Part of a small language model's weights: 25 layers, untied embeddings.
Each number is 50 + 10 x the weight over its row's rms, rounded and kept within 0 to 99. Layers, rows and columns count from 0. The size before them is the row's rms in percent of the matrix's.

# up: layer 17 MLP up, 320x128, rms 0.0729, rows 301-309, columns 0-127
# down: layer 17 MLP down (transposed), 320x128, rms 0.0734, rows 301-308, columns 0-127
# gate: layer 17 MLP gate, 320x128, rms 0.0737, rows 302-309, columns 0-127
up301 099:58 37 48 48 65 64 63 51 62 58 42 22 46 50 59 61 47 31 58 56 64 60 42 58 45 49 37 62 51 69 33 51 40 54 43 55 44 37 41 37 46 44 52 46 33 49 72 47 49 55 46 49 59 52 34 47 39 43 43 47 43 47 43 63 51 59 52 55 37 48 60 56 59 49 48 67 61 46 35 44 29 51 58 63 41 67 45 57 31 44 33 63 42 49 46 48 48 55 45 48 47 71 62 55 63 68 63 60 50 41 55 46 34 36 34 56 51 49 39 43 52 35 41 63 50 37 50 47
down301 096:28 51 53 52 62 52 42 58 38 52 66 64 37 50 39 63 64 50 56 59 51 77 45 52 56 77 37 52 53 61 56 50 51 39 71 53 41 54 52 51 48 41 51 58 44 59 57 60 68 59 42 60 30 51 62 48 64 41 48 48 40 55 53 64 44 63 57 45 50 55 55 65 63 51 57 23 33 35 47 58 47 59 56 39 52 47 37 49 51 63 69 43 54 60 52 47 48 57 47 46 70 34 44 39 66 49 50 52 48 62 51 53 77 41 60 49 43 55 43 53 37 57 54 49 43 51 49 48
gate302 097:49 30 45 52 46 51 49 71 41 59 66 48 51 52 61 53 31 49 50 35 48 55 40 39 41 36 52 57 39 53 50 71 66 60 52 52 40 57 66 48 67 52 55 64 55 74 50 44 72 25 45 56 53 49 44 44 43 54 57 49 44 46 28 50 65 44 39 45 59 54 49 51 43 52 43 50 53 37 36 53 58 53 64 39 58 40 58 44 43 56 38 68 67 60 52 50 57 33 50 46 45 36 24 37 49 53 47 50 40 58 64 53 58 63 52 37 41 48 45 54 38 41 40 58 54 38 36 64
up302 109:45 59 38 45 40 47 37 47 55 58 41 43 57 47 46 60 54 65 40 48 57 56 53 46 62 50 59 52 35 50 66 50 57 66 63 59 45 57 45 29 66 53 21 40 53 44 45 37 35 53 47 38 59 56 37 64 50 38 37 70 19 45 61 53 46 56 58 49 36 56 38 41 48 46 47 65 60 61 57 45 42 70 28 44 53 40 59 49 47 52 33 46 56 55 44 42 39 42 53 39 51 35 46 42 55 53 48 54 62 72 68 40 47 44 54 35 46 34 44 43 54 47 62 55 38 52 45 54
down302 108:70 41 46 59 55 47 40 78 46 38 69 50 72 46 62 45 46 30 30 39 47 58 39 45 52 51 54 44 48 75 41 45 42 54 48 47 47 44 57 52 41 60 26 75 69 47 54 43 59 71 54 45 51 39 53 45 38 55 51 56 39 53 44 55 44 48 47 49 41 30 60 53 40 55 61 49 49 52 54 54 63 47 55 60 60 40 62 35 44 61 54 60 46 52 51 42 49 58 53 41 61 34 57 39 58 59 52 36 46 55 46 46 52 65 58 51 40 55 43 35 49 53 62 28 33 42 40 53
gate303 092:50 67 56 76 53 35 50 58 46 61 54 42 57 52 53 46 66 58 52 51 35 56 42 43 41 60 53 45 57 51 28 40 54 48 38 55 50 57 49 39 49 50 50 57 46 43 62 53 27 69 46 53 59 59 35 59 38 46 66 53 53 40 54 55 68 40 42 37 64 43 62 50 33 55 38 56 69 42 46 42 64 52 67 53 42 35 45 57 66 67 60 48 46 59 57 37 47 53 54 48 74 61 49 45 53 59 47 44 43 46 48 42 54 59 38 68 38 36 49 38 33 51 61 65 68 46 41 54
up303 096:56 69 59 73 51 41 65 50 46 56 52 47 52 42 71 60 42 49 53 50 44 52 37 48 54 64 55 43 64 47 38 43 36 48 41 57 57 63 44 29 60 36 39 43 59 49 67 43 53 57 38 46 45 55 48 43 32 35 39 47 27 58 41 54 59 40 28 25 45 59 63 44 34 55 55 50 46 54 40 39 53 62 43 57 60 50 53 46 55 62 58 42 41 31 51 33 34 43 49 52 57 36 58 51 57 43 41 45 44 53 52 38 54 60 49 72 44 53 42 30 44 51 55 57 52 65 50 38
down303 101:46 49 56 35 77 51 47 62 43 33 60 48 46 54 65 51 58 54 37 52 55 52 47 57 72 51 49 65 60 52 52 52 60 39 39 43 53 47 39 44 48 44 45 22 26 47 46 48 58 54 41 59 59 44 54 58 33 48 53 62 50 70 43 59 45 37 62 37 55 30 46 50 60 57 27 50 58 41 44 44 48 66 47 61 44 55 46 65 57 68 61 65 58 41 46 60 42 52 46 50 65 46 54 52 54 38 43 60 41 55 51 48 38 62 51 56 58 56 33 54 67 52 34 67 37 46 66 55
gate304 102:46 60 35 66 52 50 47 54 43 51 63 50 36 52 52 53 47 40 48 46 51 31 47 45 54 52 42 45 58 52 61 29 43 47 55 50 47 46 58 56 48 72 50 66 68 56 54 71 57 40 59 66 62 47 50 52 58 53 62 45 47 54 53 68 46 57 66 47 40 52 56 44 67 36 43 49 42 62 61 60 64 54 41 45 55 35 57 56 60 66 58 41 34 34 52 63 68 51 44 49 55 47 59 44 49 41 47 56 46 60 45 60 34 51 66 74 74 38 60 58 36 76 51 55 62 48 68 53
up304 103:66 33 64 49 39 49 55 48 41 31 26 38 61 40 51 58 40 50 47 40 58 38 66 45 38 69 47 70 40 61 51 63 38 49 56 52 51 50 55 60 37 41 56 53 39 45 52 50 43 42 53 50 51 61 46 38 56 52 34 53 32 62 30 49 53 41 52 54 26 39 59 35 43 42 52 26 37 51 38 56 25 41 61 33 48 53 55 37 52 49 51 48 44 37 41 44 41 54 61 44 50 65 53 63 56 37 51 57 64 53 44 63 64 41 49 50 46 42 59 61 53 47 49 42 36 49 52 54
down304 109:45 68 60 51 52 47 41 64 41 71 50 55 47 42 49 56 64 63 32 41 43 37 51 46 38 77 62 47 57 49 67 47 53 54 54 47 38 49 67 47 48 42 50 27 56 56 46 35 55 46 38 50 48 64 40 33 76 35 51 46 57 69 44 45 31 64 47 69 32 51 58 51 42 57 65 42 58 44 64 51 49 51 54 46 47 38 57 47 59 63 48 62 42 35 62 59 43 42 29 43 46 55 56 44 59 58 52 39 59 46 53 46 55 49 59 51 55 36 63 47 35 39 36 48 44 50 48 48
gate305 097:57 55 43 46 52 49 50 64 56 60 54 43 53 57 54 47 70 71 68 45 59 71 52 57 48 59 41 64 43 51 39 63 43 51 39 48 71 48 40 63 59 34 51 48 38 42 44 63 60 78 48 46 55 56 54 67 48 48 58 71 46 42 26 37 33 55 56 58 36 49 44 51 41 32 45 60 55 48 47 51 52 24 50 50 47 52 51 38 58 22 50 55 61 64 55 67 46 61 52 47 62 69 50 47 52 45 51 54 52 64 40 52 54 63 61 47 53 48 58 48 37 53 38 52 48 58 43 42
up305 099:41 54 52 52 51 49 44 30 60 49 51 77 51 45 42 56 51 41 46 56 41 44 45 51 62 53 59 46 47 39 63 61 51 39 66 56 43 57 57 42 47 33 59 58 53 63 37 54 82 62 59 39 57 56 35 48 76 67 41 65 58 71 51 58 61 56 46 39 52 38 30 55 57 37 42 59 28 56 56 53 55 61 63 48 48 41 59 60 44 55 45 65 43 47 61 60 43 40 43 43 46 56 53 61 51 46 58 60 53 50 46 46 48 31 48 35 53 47 56 27 54 38 64 47 55 56 37 53
down305 104:66 40 42 45 42 61 35 59 39 33 56 46 49 57 45 38 48 53 54 51 57 65 39 41 51 64 59 41 60 47 50 47 41 24 60 41 43 47 44 49 38 21 51 75 69 41 49 52 77 52 42 35 42 46 56 48 38 19 52 55 50 54 43 59 45 52 60 56 50 55 59 61 61 42 32 66 58 56 51 50 49 55 44 56 52 48 48 52 55 59 50 63 63 63 49 53 53 52 33 56 39 58 46 58 42 31 54 47 48 42 49 38 68 42 55 43 54 42 55 66 29 52 56 44 55 46 59 48
gate306 090:48 49 48 56 51 54 59 60 39 47 56 60 52 56 50 58 45 47 55 62 25 59 47 36 49 47 43 35 26 41 61 55 55 26 33 44 62 62 54 51 45 41 49 66 44 52 47 66 54 41 39 42 37 46 43 57 65 54 52 63 53 31 41 40 52 69 52 50 49 48 48 53 51 52 50 46 39 51 66 49 67 40 37 66 39 53 64 33 28 43 65 61 46 54 30 67 54 59 37 66 38 36 38 27 48 50 49 54 58 55 50 59 54 41 55 53 42 63 38 63 41 43 38 45 52 48 48 54
up306 092:59 53 53 37 27 46 61 34 45 45 86 65 52 40 44 64 52 34 57 53 41 43 51 34 55 42 44 47 49 53 47 27 61 57 55 52 57 47 47 50 44 54 32 45 50 47 43 50 46 49 30 45 46 47 59 54 61 58 48 51 30 47 50 34 76 68 63 46 35 48 49 60 43 51 47 41 44 66 37 43 49 53 54 57 48 40 60 48 52 24 47 59 51 61 48 47 35 42 52 54 40 45 47 45 56 51 44 40 67 73 56 58 57 42 39 55 56 49 50 61 50 41 64 49 50 64 35 40
down306 096:45 34 40 66 46 64 51 53 53 58 24 45 46 65 50 46 51 54 44 67 30 43 34 58 51 46 59 39 51 37 37 58 52 40 59 47 51 47 59 37 56 56 48 28 32 48 35 56 59 29 56 46 26 45 37 39 44 53 48 48 48 37 61 47 32 54 60 50 49 49 44 45 52 55 65 48 42 48 58 48 60 44 38 33 59 64 45 25 44 53 54 51 52 46 45 70 55 60 56 33 44 26 52 48 38 49 48 57 57 68 40 72 45 40 54 58 35 41 54 49 48 46 41 49 48 53 50 53
gate307 106:22 45 48 40 66 56 59 55 60 65 49 63 52 64 54 48 51 82 45 43 57 53 42 42 56 34 42 42 49 52 46 78 63 32 47 64 56 50 50 53 55 63 73 66 54 45 65 66 55 55 43 47 79 47 52 56 47 54 48 44 44 44 54 68 60 52 54 48 46 62 45 50 56 41 49 57 46 65 56 47 37 37 65 61 49 56 60 52 66 51 50 45 50 51 41 45 47 51 35 58 65 53 33 34 48 47 46 53 50 62 51 44 58 46 29 39 48 47 60 47 54 45 31 44 56 52 57 44
up307 101:54 47 44 53 70 34 47 51 44 55 53 58 39 59 45 62 68 37 38 48 48 37 53 49 64 44 49 51 52 40 44 68 44 42 29 46 68 53 36 43 55 53 59 42 71 33 45 31 51 52 55 64 56 67 43 46 36 61 51 34 43 66 56 29 45 57 37 49 38 58 41 57 46 41 42 48 51 59 53 42 47 37 53 49 46 57 53 43 50 72 59 58 47 57 61 43 57 56 33 56 35 63 39 37 62 62 30 40 52 38 62 42 64 40 62 42 41 65 57 41 41 32 54 48 47 59 50 50
down307 101:43 43 64 63 51 59 58 49 61 33 42 52 60 51 45 57 23 70 53 42 47 57 64 52 45 45 41 32 48 45 56 61 59 60 44 59 48 51 67 49 32 49 64 30 42 33 51 49 60 56 39 45 70 55 46 49 55 59 41 54 34 55 51 46 49 54 48 64 42 42 51 51 51 55 20 29 58 68 39 42 38 54 38 53 47 47 50 71 73 47 39 54 38 56 68 44 48 52 67 55 60 38 53 52 55 46 52 61 46 45 51 50 55 43 52 28 58 50 49 63 60 58 51 61 44 62 50 59
gate308 093:50 61 44 46 49 40 56 70 34 56 48 53 39 52 77 51 40 35 44 41 36 64 55 48 68 51 55 44 56 69 77 68 52 53 45 52 62 74 53 57 62 51 49 48 58 62 36 54 53 45 47 41 67 59 53 37 46 44 61 36 49 51 54 28 51 39 55 50 37 59 55 56 48 35 51 44 49 31 46 42 48 46 50 39 54 56 45 45 44 47 56 41 45 45 49 58 39 51 56 53 35 37 40 57 38 54 53 38 53 30 45 53 52 55 38 64 40 43 63 46 45 51 52 50 60 18 52 66
up308 096:49 31 59 53 72 39 47 38 71 46 30 32 53 49 43 42 59 44 57 54 62 54 48 37 55 46 59 40 52 41 50 43 61 51 53 66 55 44 77 56 40 42 39 30 55 47 53 49 43 56 44 55 69 52 63 41 51 42 46 58 52 59 45 64 41 53 57 60 42 38 59 39 40 44 67 70 38 59 58 63 52 53 61 70 55 51 45 64 52 44 57 38 55 61 31 37 33 41 61 56 64 41 41 58 33 54 53 47 60 63 41 56 46 45 58 38 59 44 46 60 65 48 42 47 41 55 51 42
down308 097:44 45 42 61 59 42 39 59 37 60 48 36 48 37 49 48 61 30 48 52 52 57 73 48 34 58 60 37 39 58 41 45 50 72 46 39 60 44 41 35 45 66 47 44 38 34 44 50 54 39 60 50 61 45 49 54 45 48 50 37 39 40 34 57 54 40 39 39 58 34 73 56 44 56 46 48 64 49 43 51 66 39 49 51 41 52 48 63 57 36 33 68 37 41 62 54 54 59 38 53 33 55 52 40 60 47 52 38 37 45 51 41 48 63 47 56 45 32 54 56 44 27 57 43 43 36 36 66
gate309 104:34 52 42 48 53 62 33 67 51 48 68 45 65 46 30 65 45 47 62 67 57 50 50 57 55 44 45 46 40 53 52 41 44 72 39 67 50 49 47 45 44 49 62 50 44 55 59 73 61 38 46 49 55 46 47 43 50 52 52 48 51 44 48 33 58 53 53 57 51 40 45 39 55 48 55 46 43 57 45 35 68 61 60 71 59 51 49 37 56 64 51 53 48 34 65 40 57 41 50 40 34 44 45 37 31 33 42 40 15 57 48 55 55 41 53 49 42 60 53 76 41 49 51 48 49 65 44 38
up309 100:35 38 68 42 37 45 53 56 49 60 32 48 41 46 56 56 54 45 54 63 33 36 62 57 61 49 40 57 57 52 67 50 61 43 36 45 52 44 70 43 56 61 51 57 44 45 45 56 31 49 48 50 60 42 52 53 65 51 50 45 52 33 55 50 42 48 45 47 50 48 53 48 46 43 36 41 48 42 45 60 46 32 48 68 50 58 38 44 52 46 73 57 40 39 62 41 62 59 60 32 66 42 63 42 43 29 39 71 63 38 38 36 56 43 58 63 63 38 57 41 31 59 42 30 53 45 67 49